config = dict(
    n_layer=9,
    n_head=4,
    head_dim=32,
    bias='none',
    parallel_block=False,
    lr_mult_down=2.0,
    dataset='wikipedia_en',
)
Each number is 128 + 32 x the weight over the matrix's rms, rounded and kept within 0 to 255. Layers, rows and columns count from 0.

# layer 3 attention query, 128x128, rms 0.125, rows 109-127, columns 64-127
[[157  90 148  95 114 118  84 102 199 120 110 110 154  72 129 119 146 105 155 149 121 143 148 122 178 114 129 136  86 173  89 140  97 185 167 168 141 173 127 117 159 177  90 109  67 138 126 125 123 115  81  55 108 151 101  98 147 165 112 175 133  96 171 116]
 [116 101 215 123  80 185 127 197  55 105  89 146 173  85 152 120 113 146 153  97  75 172 141 114 128 135 188 160 171 188 108 105 169 178 170  12 158 144 191 183 111 157 148 145 159 174  81 164 113 171 114 113  99 134 179  48 204 109  84 124 150  81 232 114]
 [ 93  97 129 169 160 125 130 115 165 170  56 164 144 120  70 110 141 179 102 115 168 122 140  84 148  79 163  95 181  91 154 129 121 124  74 104 120 109 187 107 132  60  73 200  69 122 116 104 154  98  70 186 149 157 161 169 100 141 125 140  99 125 142 110]
 [122 137 129 136 158 148 145 139 153 121 113 152 167 118 131 155  95  67 144 121  62 123  72  79 164 130 125  85 102 142  88 163 115 120 107 130 109 135 135 113 147  86 152 144 111 158  98 158 132 103 109 140  85 111 112 121 115 154 134 151 114 162 167 134]
 [174 181 107 119 169 209  85 157 135  92 121  82 133 136 130 102 138  63 170 130 129 139 177 160 146 171 133 173 132  97 121  97 146 141  91 148 115  95 104 114 147 195  81 106 147 127  61  83 127 120 185 147 102 102  85 166 115 151 120 128 157 198 122 115]
 [129 100 158 112 116 118 166 115 130 122  82 163 139 136 158 107 153 154 139 127 114 136  90 136 110  99  76 130 135 106 138 121  98  68 115 112 101 145 135  92 139 100 127 135  90 117 112 151 164 182  53 113 132 148 118 122 133 155 174 103 114 100  95 154]
 [150  77 132 132 115  73  88 148 161 119 126  69 108 126 130 134 134 150 118 154 115 130 131 130 147 159  87 136 176 127  94 160 122 107 147  86 165 157 148 148 132 159 123 140 161 120 112  78 128 133 129  46 119 183 148 128 126  91  91  82 128 151 159 165]
 [128 129 122  99 133 153 140 107 129 143  74  88 106 155  99 106 161 107 149  94 176 118 121 102 123 114 117 114 101 142 149 150 159  78  96 117 117 133 108 135 200 155 145 104 102 130  72  75 124 104 145 102 102 113 136 119 124 154 127 125 110 146 126 119]
 [130 115 160 161 151 144 106 133 223  92 165 119 158  92  96 161 119  89 144 122 112  95 131 168 170 119 167 152 136 179 131 150 114 178  98 120 103 111 139 180 158 167 125  96 135 113 137  50 139 131 208 122 149  98 161 134 133 110 127 131 137  90 190 111]
 [151 127 165 201 131 119  98 130 179 112 127 146 199 160 146 173 129 116 136 105 129 100 115 193 139 138 131 144 143 143 102  88  98 138 119 155 109 135 181  59 117 114  86 168 154 129 158 166 186 160 148 132 183 177 171  94 125 150 180 108 147  14 152 134]
 [115 126 188 211 123 142 102 100 156  86 109 174 112 220 158  52 127 149  91 143 189 112  76 120 105 158  99 115 114 161  84 145 127 151 157 139 101 153 114 114 137 108  77 145  88 158 156 151 138  69 100 171  68 125 185 141 157 107 175 107 157 110 152 161]
 [144 132 143 124 125  96  94 154 118 191 124  92 114 135 172 105 136 174  85 126 138 111 101 162  94 191 143 137 180 164 195 157 119 101 118  70 164 123 120 103 169  78  81 130 143 100  78  88 110 132 110  44  57 115  80  68 131 187 183 117 144 160 138 201]
 [ 99  95 189 148  83 162  50  74  93 141 118 180 181 141 136 169 173 108  72  96 117 172 111 108 140 172 129 108 113 133 102  84 120  90 136  95 130 106 129 125 105  97  16 155  95 146 198 167 158 123  72  93 169 154 132 149  66 118 145 149 126  80 103 107]
 [186 116 109 164 102 155 144  84  81 114  66 145 127 179 120 102 139 130  72 139 177 180 128 138 153  86 116 126  62 139 144 199 134 162 143 138 100 139 123 123 100 123 109  70  84 157 131  75 145  50 125 109 133 125 107 182 125 181  99 121  75  98 140 131]
 [162 116 138 132 133 145 140  48  90 198 109 127 203 141 139 119 145 123 132 139 126 126  98  95 153  44  92 160  99 160  75 113  76  85 148  54 101 125 176 208 102 131 187 166  91  73 151 100 150 145  49 117  79 124 147  52 128 150 157 160 156 150 149 105]
 [122 154 119 121  85  84 185 186 114 184 174 120 185  71 192 140 113 151 102 120  66 110 115 133  33 107 173 151  98 123 108 119 153  52 140 135 149  57 150  97 158 115 185 135 142  81 101 162 118 161  73 165  50 140 164 112 123 135 125 213 177  83  64 129]
 [ 97 137 145 100 129 130 117 127  79  98 255 220 129  90 137 104  99 147 133  56 102  43 126  46 128 146 132 198  64 165 152 148 146 221 125 131  88 127 196 167 154  60 140 153 166 103 145 145 146  72 118 189  79 136 109 180 151 101 140 123 137 186  88 132]
 [133 116  97  15 119 120 153 181 178 165  89 111 187  35 124 154 117 125  59 151 137 174 121  73 108 223 149 127 117 138 129 153  86  62 163 114 107  84 147  91 157 161  80 137 119 137 144 149  68  84 213 107 127 114 174 183 145 174  37  95 113 142 102 101]
 [ 47 146 132  57  83  92 185 117 152 135 154 118 108 134  89  70  81  46 164  57 104  99 150 135  94 138 204 126 175 172 196 146  96  98 223  78 117  74 171 180 146 122 139 150 181 133 151  53 135  88 176  77 172 132 146 160 127 171  74 160 192  89 143 132]]